Each number is 500 + 25 x the weight over its row's rms, rounded and kept within 0 to 999. Layers, rows and columns count from 0. Numbers have three digits each. The size before them is the row's rms in percent of the matrix's.

# layer 4 attention key, 192x256, rms 0.178, rows 191, columns 128-191
100:483523499562462487515492528535540514464490492500482498494492513524480488537506473519468502500491471481507489499511489450466502487515511493526529483480491523553496520507503500534476510475483515
# layer 4 attention value, 192x256, rms 0.163, rows 128-191, columns 128-191
089:512501502470454495485514528470500500477487504492500495479495536555491539524514499548510550502510473468466511518519514488535479468499465469497538508455559514470513463548529516500474484500482501
089:500483468474531472487551502483512498548535479518481530460509465449507475529476494503532515499489472487484526479484479484519491503483502461489521537469513522483517487532472472511506499470468493
091:512510510505501505547569513462527486477512495491507492469540527554520485560503464505486523511491468499546509472457518519490505491529497476512451461504500461450471479507488479499513497512511494
098:538460495517492517501494500509536526483473451515515527483503520501507468458477491496512503492503494542492486527558551514528483452489508465541521511487489513505529486470510460546483517495500515
088:496464492559490517416454445482473490469496505488497495469471509510503513502567477486510492492506503505505501494533481516496463470500511490530477481477459513478495451515492492545527480517499491
096:521481486477492503508486510532548495465497502546475497527510490523500478545476526464503511469523511446546500490541486480528554498528432482533523487491457464490472502535477498502518497496535497
095:503544471527468505499537444460475490471491491474480520428526506533508544547502486494497515473528457491511496496499510497505508478499482491494493489479531501495545466521545547503532505503510522
091:499499503535525499520483532499548521512514493522541491497482492483512508496511487464523483516523563506481543494485494492529530485529534509478534515512511497457454502503488513511535494472490493
096:461511520515513487508508483488511525506486488531496461449483502489522470512472514475494500477483526482457507518490502483483525528523475476479559508456505466520491501509462519474541507516488527
089:519537530464482495518507525509500470458519468516489522521463521555488513515478505460462524546523488478546491508496530514520541505500486510534533557494528502502497525483462516484487439458468500
096:517455521465451495475487523474512514533506480536506485520493514485535511501505494500483480514524455480507519466463549504483518464507497474519482478487472513500478542467440490511506446468468480
090:484523479514532508505500469528468516497500468512543484515526509514546496455528478459494533482527508517521450520558460488467473460526490477492535490502510544509490526473492492519479504517519487
091:512497511542477504490565467478473482472456515536530531471512491472521465489505490516498493507506515532502485472524513540500478500504497538501498518498479516460499528502503512548526470501497498
088:491450499530503497513505476474466489510523502453512503547446547464499476497489420487461479484500500480508518508521488469493486526517460500470481501496530477536492502470506518497496524513512468
095:470524501550518481478456457482484439514500489504510483502517498518522527510472531500476496504482541489499470498484522513518487470503498518513498537505497466451496505501474500506478512497480529
093:553525516525507536503457516484491479493512466509512498564509494505477497511508513526441471487486501453523502519494493514487520494482472490473452514457469476487479503491533479502515517494481497
095:535525496446517466434500483484511537535513461534480461525506451475516500531478501512510501505504501538488507491508474471536478476521487481500487530483515505527484487513483496457496488495484544
098:475472510489500536542498479510490493467510530526521481530513472495479536525539523511548489499519465527481536497526457496482512514470559508471517513484553523533472503484482493514492487457487488
096:504506516470519543525507473486514534517468478496555468514490499546498485450500478510498545496505459460470490489434470521488502525501493514528533498517474478462505470421521539471535467450500477
092:475511493488478503498503574477508497533538503507506478481480476461525486525514495532481476492506526511498557505518510548471434478468483505518475552515490487460479554502473532480490463497494565
091:507512519508509498494456512514522487509484511514534487526452478523483490490487503522564490552522500510559499505514511514482522523508478482523462551488500529510511488508492489484502497456496500
093:489471526499490502478533486486528504491512497512523474536478500470463512505471480497485466494481501482506479506519531489536517528446532516542512531487468520520467456544515528512471522507538494
093:467508483515540529508490465492502460461518489528520514496486477502498461506535491498523534491488485522503483531465460508494502528501519510520534492482483501502521504455510513488452494520474511
092:496514507459477496524504476448528487549498503511487507504475472481501577503501551504503503521504509477484515460470488556521487465499531514526513483494528506498475528497481518564464469552505499
088:503502492493485476479487525500507472529512504461500496516514528481467478477449536486496488451462502502521466532518530555469474486511531487550487507464518487510466486510492499492508458500502473
090:463501510538534517486520482473526513493514513488461475460521537495497508474480487531511470562455485576540537523506498502502520461513514466484512511470514441487515504528519500517488455498515510
091:458461501500500506440482492515498459548519498553536513510525515574520486509472479546457491536461491513511506489497471538454502484512513520499519565504542502514475472483472509516506481470481494
095:462461481510503511519479520476485537507487493526482459506492539524505522495464458525499514486522487511469531492490480499522484474510492483446483505495543511472481553521534522509489501478505499
096:514493534489484514485473468494483498546504490494453519517521446504491452511462466481538494534509504517492461510492512526539496495507508500552473535509456533499545531488475519492440494490471494
092:529497486498527480480491462508538513511520505451482487525502460522511529527533478536519517512495492481512456517500510503500507504520531491474554557515512507491466458498469470517513457529530508
097:470536494499482499518510502486505469513462515500529480515474530460476503482504510484519508500484483517490474550499469455490515514499500502493452489485501418510467454519532529518478485494526489
088:483479528497512494523476518496490496470480486495534472469504516506504446472447479466523463527521472497548515446506469514507544537500527514507480499466509476524530500477500519519486509526471509
098:511503468517503478453528485484517490464471524453494469506480498455500510479447440485485506505517541472508466476504520529495492480521483506524479484477492513519537484544522524516517494522493516
095:483473488520506500488505493507524536518484537509507454509491479508491480430516521545463508485496492491519490515509527547468525515466483510486493539478479494482528531506464525458521464520505491
095:501457460477505514503489488538512522495487458490496519489501495452515471549462522437505508544456469523517546473513481540534547523517537503484517528504487554525504477495498518520508504509488524
091:507517529485544478497487466471473533506493504490535515466470468545550447507508518512500495487540511484476470488487558468483495490460470523544503527490496526513496554450497524495493516509493520
096:517527505499521503456481525468501504500515484511529546549549499528485492482497482499496519527518509499465482507456527506461497513508543484550521450506483515519496488467529501479504478492497470
089:519485487503504477520490572485539480526510461473470516509448472482539503543518535480503527527460506552526506507539491503514511477505508498469495524493514511479476463481519525499509486516520470
091:521508480446467497510471512467481483526533499493492510535490482490531501506469487486485510498532531504431519547462523453550484484491538460504504477512578511500504482482480494474477535490523495
092:482514500515509512509527496535520480501476469516504523477463528529528510544510534524472445541535510496440486489506483483559500531511467510499471537465511473494513504487522481493503536511521543
093:499508507524491500568492425507489486494514531532497523505480508538495469524499455483479526505462528487540493521530516475522527489515432465505508523476509516488484494538518504492491501461492534
090:486470513551499483514488526522458523510516537481447526489462544470465533495480488546573498490485497534526448495480508518519523479466563485498507511511527465489494496510473491507531507493457512
096:497483508498464484457524498554476471499523497525470492525508526502532481518500514554513524510515485485486468512464472507441492508483442454482462489519513530515449502521510519488493488465475503
090:457491515435524499508466486487548494483521523509499541498490523474536524485486473505501539472482483545538512464504523499541490469540516504501465457495489517515476495508445478498533504511519524
085:522468502481547483535512463463518479466487473509489479512471506545546500521498518511530511504494486456490490461484540563492462468514508506489505526482479477507539543440522504495543476492513486
095:521512507467496510527461478495515514504491493537506501485485501498511497538485495491490506498499545500439496486463522497463478533481549494466506522492559516517494518473466482504507526494486525
093:474452523499571475497468494489496495479489517468506526507475526467532518549536519506485510523491455496513462483572524487535547514504485508502456474498485454499493493508474503457493495484497444
088:444533464537489512505528474536504488493511484488532508506484500473474505496494440487498483520499457483460522499507491536485539502510449468470537537487488493496525518527478484497496521501493461
093:517457509472483520484527512485483527489487496497494519501522485480453529518521503436531499496526518444458507508439511514478570505508488511510495523512478473525491517503497521521505559474524465
094:478510502555493476541480534531490519476510544503466508503488500520532495513501565466512545544516546536496523517502508514505513510496519499518531487521491528472493547525512534504500490557504500
095:458499513492504503484460521500516501519508500497535503497502560456503497528511529518522522460552556501513504523506468469480514535476473521528497488531506501467519524532528500497508480484536483
092:518514521519522504525517546503470466511495558482522469524498488515506490459468506465423483520512546530506496462488485500465466522511554488485427530524468514486489463473486490472493504510500468
101:471503476517505496519487504475515518516501549509509484490481514531524483510507516504511502511464500475494445520493505515508499536483523506541472515474462571487513468466493506525473505481476470
093:494533509446550522504494499501483466478462483478548509461504529474472508541533468534503475519532514506584484491513495539527508489490504526472460491489517509439483478528520527509530509521494523
093:496477471507495538538524530529520518514535463467493488454500523538442505508503460517504485478501505502508447506506469517506529472506489472477517461479498470464475538492474469488518491503486508
100:464463508442485486448552525470456470468500489513469539515488520462495522496472518485530500510519460530519532513521490476486493499484522472479512509511506468463529488474509483519467512472494460
098:468479521478498479477469501515545490477514512484502499457511514489501483469492497542496528569478519529494494484527523532519496481516467483534497524505494538511475474501511521483513458501497458
095:507517492497484516481484498527481482457491495521537495507515514515534520472493462486527553496501522490473486512465499519529564489522527495511458525504510500531512536518516486521513533470508512
090:489501541493462509485446550509472502493508508523553498478478538527450487549514528495457483491442472464464527516492498458532505507529497496522487535497492486506557492502493567488492521487507503
090:495520516495481509479506474497520476454487481459458460483548519473491538551466516528502485500505487514477511535520473505484515489492491498503448552532533498493497467503459521530469489471493496
095:516508504501493487444483489517513500454520517463549492517505511494548479505506475502498527478506520509507495511506508461498494514528530447492489476495494481477516539510516487540510511516475531
097:520461511476494512508469463537486535512501538489463467499524520470510492465513515536471489500504501476516478497505486480493514513508458532496491500568506539456536508492452548509480524516439472
089:464521503520461506482508536487521528490489551481537539504515459498481433509472476505521535512538496461499439502525501488548477459499472490513474518494474553471522420488547505506480546505515519
094:488542517464532526488468529531547486479472522521519513505490517516469528461451496499520495532479499517481503536518512476474497465522483530533528514505488501451528497519514496479508482493482493
# layer 4 attention output (transposed), 384x256, rms 0.165, rows 256-383, columns 128-191
097:473502505480513535514515534495476475513501496496498435490500528527505477489506485486526529542522501477538472459494525528453524504497501477502459487505452549534531481502506495479548540474486497
099:520502527523502478463538493495543505487489528517511500512463548482491497473507498514494483528512478486455504485462456456528530501520490542561527513487490494534504516525506480444499482474531450
092:517539463513501497489479500535550483487462441490528485543442513501557493468499487536490513511488510521494508435519490512482433541494496496497527486498470507529480508506495495502483525480509517
095:516507498506515481501566514516514529517511493512506511484497487477518489521487496490527487531482482485468514523484510553504547462515488518502508502473512478478508523465483470461445498547516562
094:478486488527496509492525494510517528496491500488470516486524491500516488473463535482524498504506494468481523496482529509510480488502503479514473478491516516517481466491531527525486497504451550
094:448498518542500501477532520494535541514492497537544508484503489462499495434538475485498523481504453521531497509524538492506481508523477511535551523466477502486460499515483437453509499475484481
098:518503515518535518479489482514512484520494468455484476498484532499465526472487472515486488499484487534500491505458490503502477449483501484520491472495495491461532533520510541510517513478488503
099:483481503513481492504524520493488516513543527488513475492501497526508529440498550489493520504472533472525487530489524481545508502527489514508515487467496501524509505548553497481518501523495513
102:478501523487479515512545497502484507506483493480536482493525473491469488496471489511505509505552502458498512508476511467490567513490495524540545490479501541492569496546449490484494517497522457
094:458535538537527490488456452479507509498531485520557530541536502497466464496520473475523507513506521494508485515550489553432501497520498517503491501466498469548499494491467498526488499527524524
102:483476530496518494504469512516507468485526507513489510508474497504497492518486528491537494491522561540472466509548474465482500485484505490479488514472529501559456505519509483489488482530511478
095:473519492454505526444491508483495541524453470508529511515471482462529507508500502487490488465498522515471503511495492546540510525506453518540475470470526500542532522474525535483449518495539505
096:491497493537487512494465545473528510499521391530543519501490485515534478495465504534480535522458496460487481501484473483510466511518486491492541441489495515482508479473511491523509476527494484
095:501503467475508495548481515489483522440495477478444532521523453505487524511499468509492530475474495510462540520496487493493503477506505494532501532485490487538513503449491534514485528469501492
094:463490490510523457453527519531452522501518502511519510500503486469547518499508529512512517518496517549533483514498493497476490516465522494519505478533462511490476499514469506459510516512536488
097:464501530513544474511483469512499499518520504537507510504500436488475523484487495539468509490502503468505476505511487464504477517497481544468484540548492467479517500556458475458441443512503494
096:520463468492504477519481531493489519517523512452493481516503493444484503471490515477494484541506511474468502496547552514494482490527494489435473471447496487507492484502505455520502510532532486
099:466507482502499508523483501504490481489493483482511531445519512455523536489499530520526505430448466515515495513512526497532489454506503482484528462472509484490511534490482492497492467509434547
090:498501517502524491511477503483495519495467529484509462515502492450487550501510538504524498512503493490495518500524530495500480497501486490488495493503419471506534529506520461491528465494492509
095:478492516518490486505478491470507512487473508486521502509478498533484486482512454504496520522521524524496426479547471522525539453519506468486507510475473532486526516502463474511492518499530515
095:503532504530497533492523524498497491523445492458468454519541506539485535514514517501465523442484502506495482438505490488510533479520536491471491538475510476473447477495512513511466492490517553
093:529515473540529467503501502550483483495471475513543483458534456503498528506488527483536475500491494501520525490505473498513529487505515528481495552505509518542470520448529494480503432502506496
093:537492506467482529459490475462514507527540526528494502486521509490529501497489493509506503495493523511472510462546513496463483466516557512489519523506512473470468529496483467463504538515484553
100:492525553516521515468446501499493466514476493533519505517494540485513495498457475464489499519474508501549517480540470484523490500501492513482496485464495462537521506485511532539513479499496521
095:471518522466532502531487514454496486498509486551538512466483529549494489526479479522482488472502519511485441540485472524491493532516513477463470542464462496535489533512501475534530472481535515
094:489536511475493474512502507501474507475518473504493480501506481524492496539449511515461499513556486461485465536515510493475530507495515471470476504499487485516509485531525508501531490552515519
096:464517492518487493507504522498562521480464533474452463518462510493532468510529523520487514478503496478503562493527537493506504516511509522458489503483520474506530501460476497493524496503487497
095:499486503505505511524496457519451472450508494458514489472485500526490497517492467496536479475492480493513487466510496508498497532500507492512510462555464473549520523481499493484477504513462493
097:483540523515496490471522532504462513512491492555478488436494494508470490490526532536509486499538481498473530482487493519525510500506506462490498441488544512487522519500500518488530507477489474
094:481481486486454479490507561460537526530515511562481506484517492528533507505457487495530486503513470542506474511509485499495478524492503499526467486501505525474533516488537455493466461486500499
097:512498495497523501430521527518485569489517476531538518522492453497472542489435480502510510491525520511496519493506517497445489508494532504520514514492519487516461515491512469508501504475479531
089:492530483491478493491525490500512535453476473542492533487548510528461522489470465474498465537461485524501508496499514525517504547513528500486480463490454519544503494493510548532506498536504495
095:539510508487501471501485468543482482517523468526499505532505506461518483527488497501496524514535469500517504510516517496490472474500490499509489546512443477491451485501498485516487455478501521
096:526526524514484493508500527475517504491494503541488514502493474476551477510521490479495510472503494516511494486459463504532502501530500492506511489490469483493491518455455487525482487516533549
096:494496492510483514467466537446498505479463501470489506465498504515473553492507483504511485515524443521497501552509492507462468436504506447474562511515496489499481514525519443474504502497502491
093:505486500510478528538501523531447435481492508526539466478497483511511488530504524492493504469471503516496492461517448488503480470522499474524495492504497537479547484469452493564520490498495464
105:508451532506471494471543522514541547524478496472534513491453515511511475512521514504504491492505526509531517496553551499481513474492501508541486518521478552511526469516486462514504493461467504
100:516481507524505551497530501486497484512501519503501504491477484511481511520493469489479511522510463528481502515514475485437481509485530540508500500506523506496517463524546484471537498503514503
097:528505533519474522519486469540481506504494502495496483538536494540451481495505518506508485506464462522514471541517470472502545507491491482473521462484483528484467529535464492490519498494520514
094:472527538506528485538505481505499477485505448471526523497518491466504474511504524501497526465473514486504487498473507532530513472515518489483493477511494502514538463517505531498514474524504454
094:495522485514477497474501450474529497502544458494530481502545496506476484488500483506474501496536502503495513478476467507464557498458494505511495459513491518480517504511493500537504534512507519
095:509512494465457509533469522474513520537526489535490535470501532469493481531510478502480467468502472506510457528470496494511469504543478541556480507498470481509438492483498516497464543507495523
102:514464530515473474474510434522498512510495542505481525518502490489539495481519518504487532502511507525508463488489517537528507490483485476483526573504477444484487539473467479519490474467516479
095:507488509476491485455502493470427508542469552518510514516552500507496522496503483509486531467552482529487517497514483547449496523557493494445500477517485466543500528503511506528460513520451533
092:505498528530486502444528515546529505442518533524490480505517453442476463518482490501506499522561504533497513498456484534501500478484535499531497504476477489517497494529489490498491474521499483
093:512519488523531523476483518506450533497483510499495478514574507538460472478478512508498477482487505503533518503528526514533503496512516544517531517516501512448473530505509532491517467478527456
096:511511515516505528532499486484492540509486479496495479503545479487521521511528506535490503522511491511496540517482504495471515494531464483487507525518519508515479493511491513507489508511538525
089:479515511503492468472502504476494497495494508495491488541538502506477443510474481492514527548532483534511480517480461500492480538563494509499488496484481475514472492498471427509468453486438492
096:491515488502497491488465506547527505520483498533548525474495497473495492452465456467561494455534519493519484509535495530468494502533520478487512491482520509480531513542459522508549520480462552
096:518485495490490537509518512506501516512475504532554497511517541514519489465518489487523512509442514509522550468458494489467482526468499467478524473527506493517534506517469486481508543500514488
099:488463522521530484477557477486500485484501512519557554503481469536471508465532474491483470485498511456480524513506539472507504502530538502492510478507528520470539536512482511438488489471484532
093:508513497505508511489484498491451517553456488505517496498494555493497484505485491481495514507498480478497539504436487508492448509515487527502513476521473482523474527516528513524468498521527495
105:531516514498483503501515520487535529538493496498462488483501475501502511540478524511455469485498503455516487499511495475504513466508506531499487522518487485499464505508507472469521487528516497
097:515516504485486511465505450487497497464512499494493504500481465498495509468526509453516492480526456443474511444497490461471478462483498499529472505498495495487469474508471486514537517532504542
093:495516496489476488519462487477508518488552499530473506521492495499500521533512533473534466498528478511493509534518532524505477533494477535518521482476504492492497472479513517510546477519481496
099:513499496552478489524503501506544540498496499502487491496517513503523491526488501501463520538496559498457513497463465523490505550545499488515493483549542479515483525477473461484484503491528554
098:495512474459487498516517508470519502473520545511523542475530487495511559516506527515497464501520529513477507472495518528526512483449557503453475459478493506487515487498523500506486488508510530
102:487492488500517519489514502482489545502441495458520476514501454479482579515519498513490521482494518510475523522511486492505477508516521473499529441502495498518515496538512487490485472519518543
093:456514469487534472508513467482488513502497516511536462523493540525526470527507473473512453508542502496512520479501548483467544473500457528470485494515518522516520537543500482499488531498524504
085:518546511492506511509490541492528484458499521502480507547485476503488568479488471497553526502515482470507540499489495447499502491460504455466517466526492467536485480487517503477479480475453516
095:504461527489477467461538499456462512521492476515484485503492491449487489498517487488461481496488479538468495518513539496545501483495485512492547483518484504510485453509496532504494480530500497
098:490528508503535494509518465503488480494522539504508465519492478536478500520523475515538547481457499510499511478485484489499495536449505499492491500496509460499466510453530504508435505524497494
091:497477505539505489508496472511492496512517497458483497520498485493470487503503482457508522444456478541474494508500552522464457473482547547494480467498479521511524498441503508484533520491568520
095:470496510524485519491532496493454462493514525490486511522515464511513491490476488470519549549522513476524576505539496528499473471514527472499486439521511472499498487451506516523497489471522477
090:511483480492503486483473518484487503488494442464494540468497472476499507498516516503494494491453516475491555548474539460482494498507537504479538474505496513464497495459474518478470521501505484
091:448501487514505524560476496466452517507506496528494554489522454543483500519526489466546501504528509501509509522527563515515476506480485501505471479521476483515479491514504516541475546483469527
093:467508468472477516505517473504502498472515498520482537507538484468524500515492496472527456498516548503478501528502484458446557516490488503493501518528534491484501492480544522482511468492459483
099:487526535515449500469485458507484487474501553454437475466494454506453520489516490488455512466507508534534494463522483437499465544506482452507512481525493469457495455488521520538514500504473481
089:516500475485511492543457519515513525530489511497501452528486457498486519488535479531505503419529569494509522501511528516510524484524494501470495507499483505564536536470519538489497497470525513
093:481515520486514457497455492499454490499506499444467507507453530471545490515500505551539463497537518550470502468439510510454490484510496520444474496540500524488526479509517495489501533522540509
093:477495492477477502525491551498497527494531512520510527489478481490479441510557489459478518483519473442492485485481515503486511511536474532464529532512483492547489497550500495529482501498482499
090:539501507495508499510506453500505471524519453531466478517506529481472498542499489519521491485533472538492516492539514506469429489467470481503528500521494484463519463482455501527505496490507447
091:505453487540517459473485509535511536513487507513491531519521526495506536490571493487534533476463547499550487467552512521535470512527515491500445523537487512548483560477521459492479558476503512
083:513480465482505474495520512509522503509494541512521515469479508513471516531452490525470498504484480507484511496500482481501491500502476502472510479491517540478461500555520567487534554479510471
086:458540493488528513483506484511475455533513450495498479464454505489521486477544520482507482490463509503514534472482494487514472555534498548525511490529506506476534506516515513504533527476513508
093:524485501535522480517511470526522450482531536508507479472490493512474514510488477507497535532507512491523522503494517467498502495520518483470542534540480437464523454509500468508485479556449522
094:539501472448526479512493517531530460496498566498454499497465511476463518518496564469510486494508493486477543476507514531523475491513492517504489525493559444503459516552482476503509494497541486
085:491535566480509517487493499540497494496499492549540471487547531509485461473518509491492549475495530497531488479483511469520493506482466486481487499480505496494464523467480449517474524496526519
103:521490499464477530529494537467551496517516503493440501499519464515433491493456559471459452499511498476528523472511475514520517509501506503519476497483519485514514496487534506519481499519494518
093:486483494462457540503515492473497529521460473479496477538464550472523470502537477451523480536537483531483502514482534513495504499494515443549508513498544516549496507454511525521532524507530491
093:469500513521546514524482520490476483481480506489479511520496489561515523491492477491520523503454507529504481511468474481507519517482498519530490499524470511526481485495530499524520485452514491
098:516466530511553476497495436533505509503514498524502474516524497514453482478472484463490510499532517528495480512451507516501487530497510505518447513521479517553530475484490493467457524484535480
096:471505489518533451485505521549529473493518474496460479471459540513464496498508487507496541466468472488527537501475530534480516511498501503479489515505495500506484518489483529520504560495521508
092:514509500497482462526516470462543488455529507530485500496505467499481516479461524491523515483510502462522532463477535454450475536487500498505499475516495520490540489469520485529515497486480502
095:500505426469530517494468537494453514466508478491526528505474509511503529467492481478501521535533518492477499495474495495476511514468511514504482469511484501499512549503472512499464529521501508
098:508539509436489536529504532473502533498482478512472526489488564511495488516496437492477516505471512501493497481469540510524508524503497446482527451487500499479513503496509506519513523489507508
091:496468461522473451501490503494543513478456481491525498481534505513486505509472507510474483491495503530529512531516502517482532525499468522512481507536508506516511503543494513508514527454464457
092:504511481506494462577487470449492521538511508501475488510505525529456505492530550526506524478524502510533498486454540547480508494502458483493487510501496503474503473510497494504480483496514470
089:514516498534460546490498479522475525528498527500484484500508475455512516481539523494508470540475497467543486476454503496518529472514507541512527468521489472433514518508486539476477519521488477
090:475447515480493519479519512499475510518540542513521523501519486535514511474502485491493456513495500478511526489528501495503534557481450515520502513458468542488487543467488517494489496498478448
091:504467505506487534522511505515489504481513480512516538463553479517460537489516502494509507537536477498491430486469513502500491485459501517528478472536473498489487534557488452492520482507512479
096:513498474503455537486496511452516503536524496524476520522495480469488500491508477530451493508526522499528516528543517528549593511496486492508549558480454520490523498497492476476493537525531514
100:487467463501529533483498454487526480529514508425514454521490509483493509507473507479472502536501516494523512480538497536479477494494482481494528493490499510523517459483514454574486467530518568
093:511519509517524484466513450512463493519498485442502477453516494490466489423538490488498488470549506497479493488511562490479515448476495519505515472512506498506474523513542539492473506486532527
095:486496495511438503513493499474475493503526502456486501474508499498513515537512487480478468479505468517498479444533515525519498475465497516499511466526467546479532467540486498492472527503501497
092:504507493522519485531530489525510471518516557530472471529479522477476474520533541507476538515522500496477502535469491524459488446487515534529529542526501497481479512523503474476520509459464500
099:465500486493544497497517538493497502531530527516512539483512484507477464482526541484507496464509523465510508465478469479495513516497524481484538426490527536529534499484497481502542532499509485
096:505527473469521489515436541514511503505514475465511497511491557521501541532495558520483495508460483435491484475506529511458477483518497496467525487500543519489508484495548496492503501507491481
091:528495534468489459551520510498474506498516518500496524533509507486472461467496513493501480492469540521489513491504486503521504511533467506549467538466550533484486518471494515524485472497502544
086:488538471523507458516472505518545483475438496496471519509497489504501549487451515511501508499500516519519543558451506543491499530484486473467511499477493446520456508526509492483493467519488555
095:494507492500515474491510477466529520472493493531502441527502516497483493502540551459453527491496498475463488505489496497455523544506459495446529474444553460526487561488484521478515540550536529
088:467485490464537481482479483523481482497502503492541469498528534489499489487480498511536481496479531485519493506485516520537490504516468514509474517476470477548501522505526548549452522480492524
087:507510511512519506453525538456520483470472476532494535495495501509496508504494481501496495535485534548509521473494509509502476462539489519473464507498497510529560504424514527497506514488513531
091:502474461512475520465455501460532514512500539501514501516473491502514502468497508510519508523496517551536518485477481509451513475476502545518510505505491488444463518464489464548549501489500483
089:485531504482512473477507583518477526517456499496488458498467506506516501520516525488487480513518523508497481499496569513490480513493489467497502517512486505510478491490460447489557508541512488
095:500509475503480538490543514486460491503489486475495492524524496522489525443522491490504531514506562535502543434552485497527515469518551467474490478471470557487534496517497463521519476496502538
093:469516482497535518484513494473480495503493449477521496502488513492451511521493478509483472486515476504471513472523503484497504504515534519498458466463485529471512469510495494501460488557494504
089:521495544522481511534547475474511491470510485522496473515442462513469489503514470498522496518484498478477522537526475470566462489505493495496475496523541496481499494519511497535510444468520454
089:484531504481493491558483496487524496555537516505501544505556529539487497456520486507452484492481484463498489492508492529495536528497416519483488511531506493520514477492497503535492491500518502
093:448495528489496490497530459473520500552499532532476524502448509518503529502517467520500488540532470490508441552527472502505498473487442510526476490476504505523512487503458511490478504510474495
089:472507461531500484441522486504529505504462509533500511513466501484493506509464467474503539476493511547531491472449485522447478494463503476514502501476503489514516534474511483506510485513471490
090:540500503505521562472451529519512473510482495517497512483521506494513547473487526491481523502478519490493489520481526508497540486525502534470520521524508507493522477455512557486510545520529528
094:464443490511525507515516492444534508501501463487452458559474536555473483537536518477483495521448478491489526500514536440492511506475512503493505502533482521550470502452539498462501501492506472
095:491492496493489482495487473518534461521489493486498495513492462493439510550502524539468459504546533523496459436502483557503510502550570532516502503502517522515486449490535447510455488500486487
093:496533528496483522519465539498507498483461506486442476488494506496512480485477516539515512522491471543455511489485477492523485476490463446489480511469488475536456478489491480526504504520498488
091:479469513505487483488508477503514488476493518509508525505529468532490516497491483497532455531542496536481463530510555556494549506484513484499487504491499492528483485509493482470539499481491508
097:505508460530535506504486497511518494492475536474544509502464515520493469488497499486471504470485529513420535468454482531513491508529503481465514502473500485501499524514495506541486505505453538
095:539506526531479458461498515515513525519481469502516524510466513445498485510507506517490518509479540528498471550518509518446526489480504460476517516503510484480505495501539531516518460472525476
101:523523465542481511493527537510502489473460502498485512514538469492484472487470477508493509520455498522491501509448456511501506476479542469469488503511485478514508511501510520480450497497517473
096:481550497486507544516471498535494434500531488534487497533461527493496495539513462507496528487495513531513502509524526518511482488469452535482520491474505489464508486501497509507499529500460427
094:527517518490549500483551468485483495532473501518495472505500470503492443491504489458490497486490465476484517532518502513485486506521452508523485471514498508514510500483507495484511507493484489
091:470505488499515493559510519510533546498493524546473504508465542480497455494478491513551473470498495538443520480534520477504524482470499539521479503495501480516514537462487514500482478471479468
091:525532522489472488507504497514506503509493476436470523477474466475515496475483511522503561480527465492510502498506466531489466512475535480530505484478531528498511465469490513476501488503484487
102:478443484500528481517503488506512486475513497514545528506473513522531482490523526465521481495460529540497473507520503532522502485532504537528527520477525515466529549499528479515542495522530435
104:537520490492515534552474510543500460508488543472526508494505489515546509523501530543501523514494497447504505504534481471488509488502509508510478522498490488494470543489527474475502470497457494
092:478490498472487495498492511473506477483489460489511532483489462498530527508478503485472507463493502492493539526517531478509489525489514461520532512490522521526504535521508481477584523486485504
091:509483461491553535522491493494503501529460504502496502487504544500514480520528493515508491535525512514492490524454469506506484542506454459452500536503497444519430516515516483493481477506430521
095:495521500459482518495481454521490536541488464478531562453472522436508518513540494489450458502495464521497467487482515520492517539507476501525503522469483504523492465521509496494484549491518525
# layer 4 MLP gate, 704x256, rms 0.185, rows 0-6, columns 128-191
101:490494490492512513494503501510522509513527485521480479492513533510517516504455474494509503502470494500465503474476464462514490504472521547511488508523504449480450509475525522537479491499520489
111:505513498511525506488502481549501511482520513454480492533519526501489487461481475549491523550496475496551510528496540500548441503548509494540531516461483496475527544484480505550519503495535486
102:536521500462533492507503496497500497527495455519485513494476502540491499448494502496521530528475522511497451511509472452514530545501453511495491472518516469504479477508502508503509475480482524
103:513517498517509521467480494512493474485495468462467527509518520512505514484464449529486467544500477483481480500493524506517492517496496506423495469480517521503504486502519514494488463494451524
101:524506481545533532531506431538482487470492489480532519510480500494499503528524544527513524536476541445510513502486446507512495485484527490511535509455520551519494517513487509484419522499539491
101:543460518453508490490515502518495520497462492488475521536504499504451513526539502509466519503480523490496497518521514523494501539501483497515531538509474498492506515526495481460514433553476529
099:533490497505481502461484493543496504512515524505493479518512515503475514452490504494493487472517478515527512502459490502502520535523452511480504505475509476511469514498527497554484479515476521
# layer 4 MLP up, 704x256, rms 0.185, rows 0-6, columns 128-191
097:499470491497508490504496486510524487481451515466524482491486478514561512486527549488475490475444530480491551494480473494463546513507455465522508499509468485508483537472478528462550492509551488
103:551501470496511521507486520499492477470466533485499470484531479518517533486467550564485514521485551456525466495479464531488490470519495473476504512467493531546492493511508517538507500566487471
103:476495470490502500479498502505479531469494548480475485495512496533497538540475514507541537507477499510531533513511565543478474432537544505495474491483533483525466478470553470516479501476509525
100:501548516517513483469452470489454512504495501457489443502498502522531490491470504486477540507488431515487547455492477488454507476506497506502485496499487500537491475448494501513479484503452517
106:490467556519478476493535485520487484493498492491512502484468509506485488481533517503569518527472516479512468511532471476552486489484550471468470502480480498499479523514453504555499513539481555
106:511484492528494507478467504492497502480488553508554530482497487509527481510474538471516503469532480517504462526487484508477493501463473484518477468457529483482523466459503499528522526443494473
101:503484479535506534523503507492491536478456459459524507497513509474493523489534466503477465516486518494474506477525507492525494459495460516498452509520473502477520562476515521485456531496501466
# layer 4 MLP down (transposed), 704x256, rms 0.171, rows 0-6, columns 128-191
098:505467486479471524501503494527502532461542527499523529495516455473526509490498475493484523498467505483479496492524480517514496468490472453484490478473482522475492532525518464513493513501501490
106:472514466474405521483499514471520490511494478490480511499536491465483473546510508488455494469511513468504540487552489506511526511487486465499499465460503502493481495510509522561490515501487528
099:478448499534533523491494505493509505540520555553474510478546516486474488536527505464505525459494517492498565480514543455484486480541469470500516456537466513453472491469518528495503499533487527
102:502489469505520493491498469506502477516504560485491505518490513472466491509476439461460521454556555536488478512564509490457472553457445474522505460530530513492467492474506462505485473494522533
099:501512494527500506498514483482493537480490498475480499530493493488504501532496489481474511491531541534498529512507522532536482477471488507525479518498507486532487547518495483510460469506548485
106:480544486529512462523506532522498487515540464504489546515503507513537477515461480496480504514502549542526481511529515512479561487517486501540464511510480522490438523502494521505482551428522459
102:541493518500509487510540494513450504479508477469498496498487547511491558542483511512525514500538540510507506481476483520532494430525478477459486530535482491509547498508490493480507511476483454